python train.py --norm_place="pre" --positions="rope" --tie_embeddings="early" --init="normal" --schedule="wsd" --decay_shape="linear" --final_lr_fraction=0.02 --train_tokens=385500000
Each number is 500 + 40 x the weight over its row's rms, rounded and kept within 0 to 999. Layers, rows and columns count from 0. Numbers have three digits each. The size before them is the row's rms in percent of the matrix's.

# down: layer 12 MLP down (transposed), 896x224, rms 0.0627, rows 317-347, columns 0-223
# up: layer 12 MLP up, 896x224, rms 0.153, rows 318-348, columns 0-223
down317 106:549537555493542460479481498522521496586456511460524526466438464473468491532506516491489463495534575490488492455536520448419597455575490505541531452616518487498487488450527569549597513477514516544487514504557564530542435457483461521421550495539506485559533481534475499467556541482559488476466445412490504453462583552468515450530421500455463454502490530510498559513491489503451461489539483459483506499494448444512478473524557455515535518524513531463412497508481537557461538509501532523465529510463463442435432487493578559488585498535547454495466518543541537500498563497554465534490505508503539560466482557435564506519562488505442479536448556508423489521478506494541595525484
up318 090:568458516521527421569512514549534492492501472490444480516503553494454506462543458504509511495554506513446576484478509492529522590517484481454519427530500517440517494522506434459556526460495536544417527540501454518509489492512517462470560537480549410516538444468452616502469443473556448443475452535525499500547465555536400558457506424521519515527423496475544474481406468489399522559516481487522569513584427464556501474537490486474529529445545517526519473484563473519498500472524519492448493531435468523514500560484539551529532490513480463483509501431465603579506504507413509491493498516462556515450496546467505451512544468522433547485529559525500485526463460429487489515456
down318 096:527556492494443435438496468573496481512466467502504429487537492435575483433499504549533484444456479541464552518537483527483477487559473529529493558551459521502501576531556498479560504532549517530452483484417498557514494530458466417508431536457505433441492525507491515477465526544533522473512523462540499504462403511486458485493495556506423541537505554440497576458472487552452524524492507477552522508472526508566569512401481518474501537526489457456492495486483443433513485562399452487443526550510457483504489544543555429456494469521418471461536577517436461560452481470519476568522543499561544511559503595487494484489545512565459441473561511443490473488526453500474528461516
up319 110:511506476498535443508442539495540564516592481497505477597535578491547452485485461523491575621486593392491485478477513488529529543495488466486581507538508508440477549509482537421542514509517437510540482421500464454464507447419494511507479503510500492508509518531493546450489539483419547482451552469477533488510497480471486483516439471474472511541529470478404570458462516511485510428534576447519522522544482471458489471574413539519529455468554495466547509560505504533524484546472478547531493500509417429574429553459500500505495449505528497580503507499521481493490464580533495546471534405483501536455463505479484532555459516538505428456563509497489485501474417506472498504456
down319 098:540560524516452438552490473478527493545494546536510507563537526520526591497545498525567406534496576447495549499544510497476544557431556482524583537455452499373494497498569447488549517450521504473475536430529508496485507451494472495502482546506472466465531487499494556516437543500508493497409530480489501484530540571507479489514508495449504519528495467447509525451450501439454523468478494459532554496469482469527488525521485555456466506428564496467500548541504503523508578478491481524411497448509460472452478495536545499515592506520494490569434539512554421493488446562556553493489488434480582531484423413521584561477519529533525460443536497548532496500522486523564478406507
up320 092:518558486521475533516551471495466541436475544508523443500444552514490452468518529522446533451491495514517516438474494524450404522477543475495491456481578502476532504518447497637462465437501402519434522470432478490530486524554533542412509538475435455527470480421541486561529516511570511507528532553498582541478424503556510517445496536417513522543525541461484519524470448523426467473483547498432466518470540525505551503465593439508449467476464456489490583439540540450478454509437525559420522575531500522477457479514453482507419510484507491480513447488509562483485507453530461486541483519513513465479509507473445516556526510413519529491443465538542489501533561482473537480472
down320 105:484470473507550501524543472420505523490511503552525536496467503467492461514443485483512503564508447547522542499458458474554498522454478505486501551479480549520473377424484479539542483515498453407487493555534500541515449497486449557559474468492513529463464573523449473521519492466538464519525522518455473458504522420571502403467466578517523528484516548496429481479515519550458580528547435515525460508539504475485526496512427430448506541440528459518540506535505457536486521505399436502520411501483501493497486497538487544475488472468472563470436535465524536486497531523441508509544443409605413482523559468445528552463501525483491512518537453413579475544464578498558460458493
up321 106:540579473548464493463526469528501493560559555559560506457536486544529471530530522444528501480469521493566408473536570539499427515511471425505519486499530489507506496507574530459490439445507511558537473566582456464510497464483550499559567454473499560480470505511500560508426477475492549487436509492517508474472499441504402501435484428510464446500506414476487523521476468491509467504479421476464482456438535442528566526481480512510504437583415452493426452487445495507530430450536439499498511499534584500483485489463514484462456458465488485511501602571438434449529519543527492453533526509491496448507485510491457487458538467540504556493519546481469583476530572539443497539463
down321 088:422488472550460472462527497490498478526477495512501506517479481457461459508494540477490478472524469505434553514534470469505560508540511499482427478494620521517501510456491499480435495451446521440462590476572529462474531462455530501520480465529462557549476413542494530554562498499437463441470550454518439501507508519495421427493501400513520553497473411527526521569520515548534514538456508512552497556455515434478499523513499606474519498599536461494516475529441555453494501548558464508504532555494533467519510522525512474493462487512480504474515395535457565563519415551519561518504548523570459533467549477474497513423409517501483500444507489397520512495469497497430495457452
up322 103:485482519553530533629463485484450505498489473494510443468479503577434523529510496462490481531548475575466450534574464604474392448547572484428521474498429518513517528527512432540543459451516488534514481484473509453532515419415553455541543447514531500565528527478510538450488510549460574494547549550505494565430427498508468540507545531516459570467507415472435466458505543531490501479513485417453522486432514496550556508496530435495507540546482467491442499508487464495505550496506539514524507499476491485558562515516421441527456429465512539485514500497452523456525534505514509519540546468515482426492485510533510475503421592527504526510519508492504496413484555544530511434516
down322 091:453517492543566547488521496492493520498560513537538501529538539527497541493473481413500483437491494491524558539473481459523478595467497445434523447538524533517536472523552492438503539447503427538511462522531446580505498492519447507512515529468569515578538461525407516512475452548509537512522491507487528448504476444510444475506499468531479480380504501553470502538495616472542503547532521526522490514588488446452491435490440550502524527510540489510517451498521547542581536493471535557518414535478525506580524533512496534524532472476466466516546498477457569459580565543528456529512482395444432536520491542507461463466406512522546539497419529470562543485555527442518485458484
up323 099:484486476449492487477514474481486497541438445497581583492506507575513478480510547465556479535540507408499555483474471456483473452533436460517466478458516542495508428489574480479456475583492496482490547561575446459557447432480538497523562485462460496542519547485476478503429476497492428496528547456531527516581443380488424507491498503515492514418493457551534525487498505466434495485570541469430443504475556508536515457480527502562395504498472517459529535516468437442445488500533500436509518521541559471542511475492506461511532486500424480484463563504472484466499489576510500439456530543450498408518447490514531556512476426400477536545522545501539482494491489528569480533483
down323 103:557445568542524498529529579501577484490463506523535570417556537556554491505531498508478512561468526543551550561489484408488528508527504509524448563479468505494484450516502524505505493422444498553478502473611582545577529546504471503573518503530518526460466453477502489503532439545489426534459514554447480444567497474420481477523500482518520450488513478513518473497526553499446500512479510493561551467531568510512523506552556459540502498517484502520523512479431486532487460494526410506480474575493457449457498517536432463530530542513502477548509470626434603542537522590533492518496539501537462453536442522479504451550504534477402525463532495497559481465524457521500559519498
up324 116:488490487535445461554446545489462509554515458520504493502521521452507414442414506451460590506503535536518486467492482473541525486496446456536489494518509467502516445489460599509481516499518474642549475505502451502494466513474534553562519438521541466508532551532535488493479497448452493468506566480512495470424479540503490456496518551495525469524477518490463471436481536436517390426575449589499595512507432501543497507487461474424585479570511528414527505508476523438538570558444527503563475476517481514550480487554523549509567552457513519489546477565469540510566481484475568478510519513487572512389464525592461492530500530547484521491536489515520495522479493525519508506489
down324 108:481481538467491449478523523465539478475507473543489524415473506518554565493471487493527511528506489528543491505389557528470525424458488516499539517529466545478538508517482531457582477436548493521508568490487497450471477511620490549500474476488495478456498516536503465468496520419469531540466474459483522490481442545404491516573443515499486513499514547455441470531547446487575545454430471533497477435509445535477477491495469561504526439502557446426510505496494527480490549554510514520514602439530475525505436584507473514555426473514486563487574501531514540472463509458494472446485512496485558528508520567497491426572556531433490490465579494472502458534638516560528505532573
up325 107:543467502588429476497501539483491537532519486457449465493454410517508514473452530537495478475475477467471447521484531527485476533480501513464519430537533485538506550519495479396493564542503551454540549446520524450468464478441428512500548465519515489475533478565533559521516459499408470486472448508515491484468503532494544503480503484534564513586506529517509460539434551585511435495476522527567465486480462510405553465567541460464565480527526555526550537449494519495510514486522539464544470493461508579507476481503496468492495512516501594564495506479524511414534479483625547520427422492470517458513450521457503511523539510430491465463495415405449591489501543428496470542528
down325 093:544519514436490534496457583458524484608440514495576469485524510526520467499516464528464457521482481488449472454541461562562517544491504498557548551467478483505560499502584462500444499559560519545536549507585531401470512492456511463496403510546541441564487541530497442500544529496509545464528514525629531490492397526446522549478483589504498529481486457490485479516496487567394563518440532524468516479467513532459474441509489527436524496411496461530545508505558503487471505511521437493519458465526496512512530505521493499467498407538509570549508503572512535478448530464558458546502516448477537490534401455497502497489511510494434480454510509438504427524493471504520454503512
up326 091:475478550580512497532524546503483466521550472537506489523531441547487476461502433481478560543548572517435517512505547541401558492509532475574500512487423611604520544442467503456563474519524593439580494523463469471587552486489530442538504497487555434507518520452506415490528438523545460462470539413430543526457520452483521506520540515527466455477515469489516528495426480418541428503499522451500549481477524533494486567548476450499465553488476504509561512474510439495516490552487540507441495501459516499473458486510499513465555482518505494505461456528616532549484526542469497500527497472478549467538520530477469476583513537501548480441525518509525551509428464538502573449497
down326 103:525503524513530484522453523514498549528520497551519528540471452419498534574556424496421513511473527485562516430511518419453457569498457436506499536439489551496484524469460450549488460566469500537485440552555513522455481578543442463501480542493476559496547516530460517409428521504495586505555476555543530490420544451526489441453513404431460505445534548525479522517578512477443534487460518534507482517515515526441453492509465567515513518589505487526477507399493569527442491488488518552489513511532582496553533465555464492445528487432502471487546463450481491536448429529454522501476525565533488485519488514571466524522516508423567444449469487489549508480507525473505520476460
up327 114:541523455523445505502469537493591529467501498517465579449574476559541487495485484516432469488567510555540483474534482453560514477364515496519497454512541482529493500529552493498460453554507553523508423440530498489513545540501420467468476481493488567488569524492466513455596487501461510458488546498496507522535435437521472530467495520476547568530452513555446437453482504426528446584489455563475540460415444470569544539550497547473517500496531467595515518465465418496512495487491456435483538502516482541523551524499474506533504523446494542530470489554525470462498434500477439508558468530550514529455478414517461511563473505513528479525489476584518552472497503503418438566516
down327 102:540451511465520506449443483484490490537538447553472497501586544531512566570515552544464434522575522536508516475571472459522497536460504492456541560510543454483444496511515500492495434546530582477505503528500459549573488469520412473479461534498511526408522503523608453603489534461487486500543469476441433525575511483506498483514471417486555511475539514497514514572424525552527426566544481499531485498520448540535533570475522481511509571476518442502510502574472496478584487455450422533515443482524457533442562512536490503412492459494485533462478465460531483521512483583557519542493597483506478474484446471455465511495516535526455440470444470484503515448446534506541504481484
up328 100:541533521521424492419522537521457504542521430512543517482455534500570491459487461518466532494589478511511478548486484507541522476536447477500441449542518536457526497513520489506467484461541448553552541492500502424419479494463522567483511559518433553473527459498456513512575489502531514499501495497473526492505397501517430455508497504430552491531515465528469554476566503555461532569452498489507493479534487477528471415534398500502494502489556447509533463430531540474432467508488629468455496492554510478521460497521475468448537447465427423566494523519493540502507560491500485436492453521499485510516529406418567546466443573491510502512458470511517503474424602541454433479521
down328 097:569563455488504469549461485482561575392557626455534522546469497548488502497462459534491478520546468538486548539477487426490459495466586479575507542537540497414494503546516490496483493512529532468407501459427512496498477543507457465498438481532435465450549555480485472523554480405517502546487521510441515502502538524495474507457453491564452518561468473483454429511497526517450421534450504529510488474479459516501515514484574507472524507478508506543425516525449493469449443479425478557561556482519538509583490447554540529521500529503460553521416465572538497553507541445447493502424452496483525511508548464535479504468461430493525418491525523529462437471527521548504495507481
up329 104:478483500501447397392488517544495483522492418521534493446556538481420464440460578468476460540446449505451516445514485515546516477488459494583430497545449443525475484548452430490500582475475503538467470596470491474520462497509555422547531519477484423525480447516514449460484407460456480487487536470478487525501484463568521542483556472512482508520461504553440466472464471503580517476501503509505537481491495485421557524539501497483508488565545517503473568469503537498516494555514490529497473512486504565504486484510482486531438502585551501531516445445459510459449420512542362446512454506499567497483508444524546444465469462487470501553567477537468453491549503528530433523482
down329 101:497579460561498504492431505541529536482477455553559530483516508487517546427415505506497539512532522504479503406494513529506494526530498462452522496487491508458441513485506484487527546491465406489517502515492582562550607528494518488410495459563467554451495532566524553468481580470488555523514458485508483434583569473481480426395525455503521528495471481488494523448461440510541480511492553496491471504499494483481408467453489552482519506539547571565535427451512447486487480558461497458511528546588484478503481473507503477445486513544501503481477516542522471439482492479539531548470404449495540574534462474486561443438512551553517515551524419546523494464470447419491559503478
up330 104:569524467540499511528484489468466500472486514473548524456512543473552511553451525545492574471564456493538448512533503551477501512540510491423440530594526536473549524520542460496476537446494523524484556462489468461467462494402496500483466504473509481473489488547507484543548424452541548417462519495576397523514484476470530402561500481525510467516542461455530594445483506466533499495513532577459441558440510463550437554555512415467509493511528536502540508541536515440557473536501495480527474502512482558459558535480415498430449478406451467501446433500507503468500512419523610508539521479429510458484547526501510531527470534456472531463442483511541433537500540511498506521535
down330 102:531521538501475485524555501515501513504549538547387475475518483496505584525422528442496470427472466536477547504484498533463439500479379492521496434534471478539456536495516550494522505439468505535565463527546596452484505504553473465520509476519583511530486496551459533447518453518548494496521525566439454536559529538475467392563501503499528462521477490445488505545473489492493528478540489526462526430458520566542473536515531502502502527460487419515544526518431473448501464491520506414454542433491523590505499542522460515537534466521408457584459511480496494500525450542503602420456547476482561490454530459478543554547473487543530506461493512539509461531490543429450531456451
up331 101:517580498472567491466518495566510495477511605596422477445508609493581474435510490494478538498521472466516499492511520502420460469475502564463472497479480493555492483528516548469569478543440460484432464485512452461546465504538515474461540534519503486522455562503532503425520551575513494468453454524538517486499514463510538554478563450496467537498516500594546533568473559508482515509512507431494462497524491443524572550513488459436526496502498522554500495505469570493566497473491502479479501488463494531545551514509465478535438517522589555531513516544539539553585508527487521478536571540592469536474526467505410473458484548538518491490522458518605485545447470531493484454390
down331 093:569466526473484435505526544523499463500460489479489426502475525472499458418433511567498472533489427441488537586479477468452505442460542481583494454469496394527493435478517469523577406519463528632506443466526451512526482453461580514512480521461471549530467462453543540483547511489462443500519515486511557473504541467528503499507528501454493476452448565525495538487528500566438489561489485490493461497382462453515431474512464556502475578491443459505486471505503504542464492482428506521539453480506556423556511463529523533446503435502489550508518541453589524479507441538558471532526477554489522507454539482511475473500544527497478525512561519462535558444530451466440480531525
up332 095:567602491477495513411465506548499504458436409587517519487521500454513460509485543539501476539484507503574607538524527449490493491489504484501480460528526561509507505485482419482514412496441483479530515496439511455477545528547494501476470506506562489489515506425523508410525472475537447556488548463473545537476475458443466517542498555384509562527474476598525530510479567480466585524437502492563451484516442462454542539505501512502473469528527491452525502435554453532434531521510475481536495404550536451433499509516512515516508511518566533503502456444548485532475478458516489550496523507519459518423485569426548577467539480582465503459484498467450529576457514494534519499507
down332 099:523436480470501494579505396535495517490458514429478524494540462439536530399485520463567510478477497517483491519487541543522555483414533465544409513579520435501497500515434537483510461475549523488538456485432530617444513522478486473497515542442508524505450564529529492490510487460476496481475424465485518475522514489442491495515479501505443494567543482515445451521470516492522460480487416467544484446447517514568513542496513523496476504518525525489410514477498470529476443555555419413487528524499540514547537514412490411509500546493454529499569453482508494516461471542493477438462506543560434497410536512457520523504517527480449548426439446495577435499488441433460535505473
up333 105:530493473494516487492555487466460549506517482476439437552495454516440501482496483514450486472494408443478452485566509428486480471412525525459491509502522458555501455470380525541537561508474500538504543477503437461582479478544586402490469517502533483508508458516480491544503530444555515525507537494508505464514497401590428501434518485467459423488516482468461479505523479460384474493493457481588422562527489473429426512537487486519427507545593497540482531524485508564532484470553501478508490495549458420474480501536474449437513537448532556454480472461503486448463488510478506537449469504469420505565441493527462511531500509556521480548504492534517564480520487514552465450546
down333 089:581516582498475558416517474519481500481487544509497429508533532535498480557471523520555491497448558373489491478589566522479436538493480445586511521482433536577437512499474470449497525554530481495494468420457542528511451463464530473536464470546499546528447504450501404533411526542568508509483561506486501511548460502568549554582487576518530477515508483486467476524454499524512542494445504500469519495478383484517483502471548515502519444515578519568570550466455475455421497495533515499498567489537432555480557462494543512462491466515533532399500437467479508517506474491535427488433499464513468524483478489475461457506543511507474502535483464563503487480475545459517514506534
up334 104:497529529504499406514528537574560506503535452443500499503483494563508534542474440496531459544536582523435486522490480435515517483480562516479538493490507572480445511460591509443555541485527461567521514519529535446478476441481508502477528495464484540473548545587524542467540457508504463464448440492543560490410468497511498578432493492581474506461473588467489518548437565445556459516471552489570557582465506450479476445502476511516521575547494483495514463490552534431475547454581488529536527437464419554442411526499420508507509521481483523492486419474463452578435471516489491492454528503519538492533569535528466484536497518472513534479501458479537480526559498464502473522489
down334 102:554506474499465495469464526469488461485507498434499480467556561495462469563488512524504443503535491579432530502499571493482532483497475522461490532566522499445549506491593585502465416431562554530484484495522512529482420409496536505516431482485468448531415555508471576432537447478533440446509489468501456399527532471488443498478468471518466502447518528485469541430493475509419400457500453479502597466460548496472530536524504511531429482516596475450550473480509416465544472544493498528521467483535484478482494483448486496445467505451536535506494439495543450485450488522410559534469514454526482498544443463535496490520536515470524544527446559483465546522513537518572486512443
up335 108:565492520500480505538551497490491481484515547495491492506464489453523447508490470542557528514455427516504543464508559527470496537491488495461475550508435605508501518520498511526480564485399492487513455494553511455526431499578499569467489524529543391501472460497514521518407466498443519482513501519592429529461476462460466464527512519526567508493467469458482482491474549554471507530555464375423573515451566473522470556495521521469496447434468499470517518419516430463438528513543447459499585502529510505443549418494465531527533536566442526507495469501509496511456526439542454441545543473481487420498475546452500493464464443507515581552519462465555549494460550434522480493466
down335 103:513472544510508548527464512534470388539455541445490537496496513472543484476433466516490447567527457553493489511466483539527485523470513487473486490504511637501473464496497456481446472435491492481462452537535532526465478451586502542494427527486566477495463447487440497470485500497606551431531418529528396545477474529478532495515549549506531499425496480525449515542486500494424508506501496433439535490505492431458486520459492471494488528476437465484546468535517491520434483548526474545466593471473457551439564569530501491475461507478526490609579468465473537486478552494513483465534458511526481504539482441469523443500417544467558492410540508415519520560469473463536493477474
up336 110:506425538511479497522479490568503528514482485523463520536547480504535555485471573527524635471516416553487545479519532507528490407471459452407495486484509582540536530572485542491471508464549541471516523519515502477449472430500458509466496532471454576448496460436522563519487477465522502442479460492464516484466479473451489532545509494426493467548532504514472447479549573419504552513480441448507514472483503489570515488499390510533475450427535494528518505470479518441483513524505510449535436410460534457455492519509487455540465454541527544501482428437530508529535425502461495516563445468548543491506483552515467472532475502518510423535462581558529532430554501488399523458502
down336 121:521486475433432474481483530452483499512489418484404558528520582514463460467492510478530466501502459459514515515511502493584517450545463432408556502479537550488498468565496525519541510543483525455498554446563463499479464511533507442528497529511507531511546495438499463507501512534486487467486486485564517517571522458440574473483483488449431439523502479421452491524545470431479520495440498464493520420473587544556526523546547551549471517528457550520532481519541435510553436465495491433512467484443501453460541509555511574578553499551480501479424457519520482500489485474497490503462511530456479511425414491455496489594423488447573467475473581519469555481590562474508489509525
up337 096:566413458547489558460466422492531507519503496544557473472502499500522447518501455500453489460599471508562475558450492500483536526396495464457499536478476569482500514550445479463531468454437535490533527569578566416561424479510492431517464499474459441452523502437547517518522577544480568539556552499482484475474480478487491550478410511485556595545484557497471548480452494473473490467524558508449447535460488492554507489535464517506513479511455483464488499506470529502527491439474485538491494558533525562470430476457538535484526476500566491547479428534492494548558487558439518448451480456525518503520508464466498528427538506419519522478576490557589545478475468447492454521515
down337 103:509587479504513511478495508544548484503514482470483457477533563565533460450475440515409477463535521450507546514466476426476487466496495469492508543476471531510437594485575505494519461516576496512549526487481556585457549457441481497451480468512477576546486428486516425489579581480464449545521453455480536506447497478486539537457508541537469499524433499553561544480544463511424483455440560525472526459529511479496478514499498494451487500491473495552530555538482507459514494549425491538526561569453550482496576562508508417549502528453548469538455513525560500543566491509503556541456516483461447503444473548498501500583404490506469482536470406474511544459459470516503475467413
up338 100:475528497564524471536551399518458455474443506510521510475518505554574450508525504473489557474477512458529495454521561527505470456594449478454548443471476571551482565532471431528476473471493477465435510548523497490485478552498524497577501473462523488540507508523549538521512512510517450497405530553544535444419515462487552480557490553561420539503559466579530461431480571491544503473540501459511517519463518508501524508493482515590469572386585469486468473450547508485537487490495546487516531428523500506553540500506504526530435541518412570480489456412477569508527509447458532481469466487512538525499487512564505507499491500482518564536524530485434508562427479475513462590491
down338 096:471507504525504542531518471462430389484523457527518542461558507527527547458488487530496524503494488456525599434449504480521465508500511444441455512462463508528453441567467505490508484472569419481508519496458462550523549498500483479528511569498532478570548507440511447502489425588507523483539493504503547499498479492529455481548528554480530423443561469514504550466398541534530504444497555461486443502487556469538400470467444551556532526468529505486562519433559525505456474480485536537494518457497539507559526498507442565543503449489478622589586516450524508546485481509453558529471452503437516538537489515560559469520520530495496506495504571527547540560498532469513555565505
up339 099:535456508503496500518471520466433474513490503478455539540468523492474466430530557480463437471530412473484518479480574491489540550510597525459483476481564490491453544491484444544511556551538513453460529552503435501490517499490559515513460475515521459506608469506524448468519449534513483498551465488424529452550447535540509451514498479479513463505470485569536497502477454490469487478549519451479539556470522498644438413467561548555511512497528481489499443488592466545456536488496487547428499443522433408525527531528538570462522536462459466480478471441415551494441493462530478469517421517487478447591459457470549495516484475553461475476532457462528524467495567499567514515547
down339 094:456476421560495490496498513448469529436479509447525457465461498515472497578433527520437481603496537478483498485475443465461528515497440484502434485534438532536488500494528523434539489519590521516521407486535532492532556482528534426543493448517444449474507529488553461524507505473453502499546410524564565534508501494460470469511475496498476492557539494460510559532534407559537546484523480478489544509472425480531556586466519486428447446496509458511442480521470497552523435498543473411506451555393517482443520470478506524516503406528479564555505449539429482548497454507527477475465526508569473561502495551532527509565443513471511559516521489421516549530550484555508512492471
up340 101:519592464508511550526453520457534474436476504485423506515488442593504441484443501466499487535527493483461442401560548530524522523607477557463539527540518485486485550488468475402487478573486485489532451397451535454475514527507504543492454565587544506460543574494571495522516522543459487544519543571517565477540514477544461517555495516492450475483482488555494410441545568473509483535438484541452471555604460443482468479543507519516498469465492497479577501554533526501491522470444555459462562614487547506472531464489551496433480491491444462494500477476538516482541486497507486484483502522470548539466478492541487517480490479539463470424446474497544460505526504543491554467484
down340 110:504532559496495496515541501523559486565489448569508449503497514492534463492537511523479571479541523498517512432483505470511478561487417544501482544504460532486513498478471498563482500547460442503482517482453478532522492491458469475500469503519541492483618566504570493554498491427519443553420549545473483535486441432425435510592547462401448523517504471434528488578489498565456515444511501524520482516634505473489513538488527451509527598524508459534478540464385444538491491495485506487501501459466459471439517481461510488460547492454531414514465461501525471468481465491479531449511480530444565533473508585488512580445512498508494552570516495510469476463523480510599531565532
up341 102:543560514465505485473512524522455486451513617475474489500458509487550577459546534540479486525525495523507553468482456532523482429533546624437468582495423484499541531492439499410459519585512585477493517540530537460499562495479574502556521527479535502501505499466517511436472522472498567483502469449538458563544468536509530530442457523500534552492521512584502489541496478468504512424440511536482630466557503485541473553513520553463476476423509536476494526414479525492527518441432523516484498483502560511463452488493470472455526492560500554468483454555473479506520436529531478574493510544599564526511469595466494464544495493491480490498492511498553486456512524514411477518475
down341 096:568463494484493487428443555514548434450514519578535524509535590455545533431527416464515384472536392440519507526423482529514467542515420503508471480456473519519594446516509481500479478576491477514498545467499470524452513481477495539536523576482483481438453465505436485519539442464420563458546463534516506536542478469525498522475508501488475458499598512490468516547567516470549504444461505550541502560527480416518488467541536553457518417531543503495513438508524519475447449451488418497476527446550532487444488512539541587488536484522504474441426511502499500490557488462539434501559456523512530460551572483464513515490527514504545486487452539488468511491531514518474490448504
up342 083:604429485578528448549437584505521470465541548479532511472421520539554541461495444537545473503535567523535431478506517567426552425512467480440524497490482545543485573533520517548508561513557432585492499563467461499448489468512518526462516476538514500520527485506466383409474455497507496502557541466487490523540480500514452561521493508547508453552515463430522467504527478547501522496444548514497586460477516530480513446486500490517547459532464482486532555510524522496424542525475509429510475495501511488495446554473476509519422558518495505527481559465460541501511552464541493482477544497475466479580551439478455482454471536512489503588471540578557548520516558587463476501465
down342 092:530517434490509531561540520481506510504439568414543505480539507538501494559534495478471482489507466525531454411516502519450477486497433479472423547502485514543456461473488505443519496528506496488449483500523514658413433520439573446591478501536474493519501555460529498469536508508505458472551421443514473530451501499515449526435406456499576473456495577463516423491509476527485586517550502551466468458520520545556492497514457468473528460472479438434525495489564521436451470533561563503477485507504468556516496501445494470488553513474445520438520534466518489548522440433456506515499448510511471471468472488439488413459465486511577478466471490476482485479471526409501430465507
up343 099:498447541541459507511520512462496453444558465470510539533489561464448535502435554529518516452487487560458517475405501519514561425504487471487569499489497555441394478464476482481578495535492435446517498445548463510452499468464492557485528500543528515495435579488565491461442483493442430544426473545469464489467619472449572539469506473504545500469524498494507470430425574575489543524482500469506470483471515568502514488542520529462542444514437498533423571485505493507525434503483461525499470497514548489503472452497538483565532438467561519508516472529556497537493540490523539467447490499538419520454470492490505427536564460525468442523437487453560556493430534501460465523542
down343 101:529545500510554492488453436501500476540513462506448528478522506489568504471431533523602542475507499469413547444550471543432618520515442559532509513544494525535472425539461557488456463448528413515518548515481542555512439485506541429572554440468436465486550557436472497613574428505523541501488539491593512468513442552507545494469564536508459570513455513505490471456549474531502494511535453462491492446522514467502529516467509501555529552499548444540579464490459496475433517440533508555537512493548552464530499488498517460498515483521406491498498509571479470433474471500531514519521495534521539492541485461526498564520523520466505476526547490493469452538524451455522565435506
up344 108:550495517489521450440439566526572479598445487538473466523535471506481552478516454541510430536455518531474580473528504506414501547542511511557422526518524505452516558462538494481591500471501516509459511468486458491497568479513495546542530532455537460503547520484475432489533471457570468532457557477410590484527476512520529492571479511561513530467444491451515485490545497498524467531539507505494450598526513463465512486432476505488541434581516501475505520520493457501559491502481509529600543546489446505510502449501436504521432506532443513379551435453529446452540422449497556501493463482480555492480514531451461510491522545505487519531507474445489550561432496454552468552448
down344 103:445460480549491536480463470571486554438541456449451537539482529467447456475459468535454524544484492576539498473445541485438473594511531454487509563603523554491533519539440475474425477530453548503537453420493483500518471570514421546486453493505461541561488481479524481529469520496528536423441529471511480475525418551515566489541474486442431480480505450459484522481559472489445452479452455521489572454490495453535514400502490491533481443487468453481475472477515474442539518531503472490475445476510448546477529527456487529511514525476509511503570509508473490547558521526513441554446470430498450424521467484479438460518538498481527517507464405509466498463421418460482406485525
up345 099:519582468484517513510482466569494487482473565436446480590560512486520444488461549455492479545546462505528538487547468594565442467549517546459523442564515431521480519498540498545468486534523450550523518532492485476552452576495458525527432435403520441538515495498450488374550427464515546536519533511548547540540523555493486542538463512520544490505509590512473488482499523483482500498429533426470469550566539516526530475536490484512527497555465547496449504507466512530470485554532420510575524479509533498443560454487447503524513535540479518531527467540415466528596470484474490463516502474465516492472520567487473501510444536475575501530450496487574529531503440588502482504545
down345 105:479592490457463568441490530505566534489500505525508545549482528500496554471555444391475479490534513493557518514500541490536447458452512497475468495455469572523553458507543521478485504473527516495491509490483454500443493508543470442552452503542502508443574582536504530506500466496470445560507467508512446450467546546511479545524518563552505460499598462453469496520521452539558465398486433446538498539513480431460523504555473565554544513609498520554511481593516535561541558551505485480517537493523479493498532489443482523494531482561459491527518483471459514496621510557542534511440475486558541518490509496429393539517460572483493466537513529547507561480589485538487513507502
up346 106:574514547437477447516550523523468500459571586554539560535458543495487442558564484509454471560441443510516472519505492475520510587474508392501484485456498444511560551522515504527528479503476499564541476548426513481447454492492500516464453508511498469461511459525441527495467533508521499497524568535467472433454496490457491463461456485407479480537475450528487484481498507495499510518531534491520543461474598520517518534526452527433515501562414541452459500501541515458525558476480492522607472542520452533537553449396472462501485447479490528438559482526502506566505491520530546533567447515506463563515420500434514514520579464488534422467528438513463509539499517440471416462542
down346 099:502544510510558462506461426496504521466513410573469581510548498537465480506461554615466505538525545512515450443550541496436535440510540498499527458458482545500499496532475461464505423520460495546499500508555440472483483466509483454492557497553495512544558552522498448466540484535580471571485577471580451472504511426532489501490528506475504511558514507566474511526547512405490498460472452566493520473516537463483519585494465421521554517497457528519531464473513420510554509429516464518491465431508501435480502484503463503521497542466545524434604528529437564542524522479500544577522480541454414547478454496472503454527512483508471430543511508512506431504469485591527549558473
up347 096:524450479601508519539543442475570399519495590473496479524500535482508460472547410500467523508503453436472416490434448555563516524516511532518562510487478502505468500528447509545446545588424479502467514441438559493478428526521518531519503508494506545471525488427499484456502526544507492524440511515520580530560571491510542539509456537517415532567531442520546473454458510500460559407531520478509538499526496542524471466431559519538489495502497494507491471521499543503500508462485494491483465411570473464540473424466483513570533510424464557491474512455550482547570528486518534461497450521435494519572507527482579524420471488450461461545550470523448480505424527477517486500496
down347 099:473497493520476496488526537507571465473544528408540545576503470494499508506470541507487463466486512470499455530560506576514532511473530469478479466470533479556453523527472558455427458438476564476516472524509514509481483560571533527472505525490570533480511572516562522486472449532546493523591534425528518524473466508530498518517493559528536524429554546522523489466490470436536484529466550527501540446548559568421530448513485461470518426519430558488514489412553528547501443449603490498522571528585539425507462505500480474443563520428526460484486523462473528460537463587568435457430457527491507488499416469516516436493460461526471463452502548548455521471492525549451519494490
up348 099:558492577576508552494557563513511523522534503530524429481519566493496469555511446462485528474449499514488492540522554504528484517471542447459486502466440564537485493497450529440545444539520490482536518519506518447536540418473448506423471528483590482484572554499480410465489495553469456490482552449498567492459529423442492489518529546514506476442512499419519496491543548550483549518476502588478515528429514437510511510503515460476551462496512502466561473541616544517437529497428507466481510547504461461472521505427422505476515441497522492470521543534470523460482538511554514471426500473464553407498541520554495469504519492530532449542544474598588449491556569527526537518485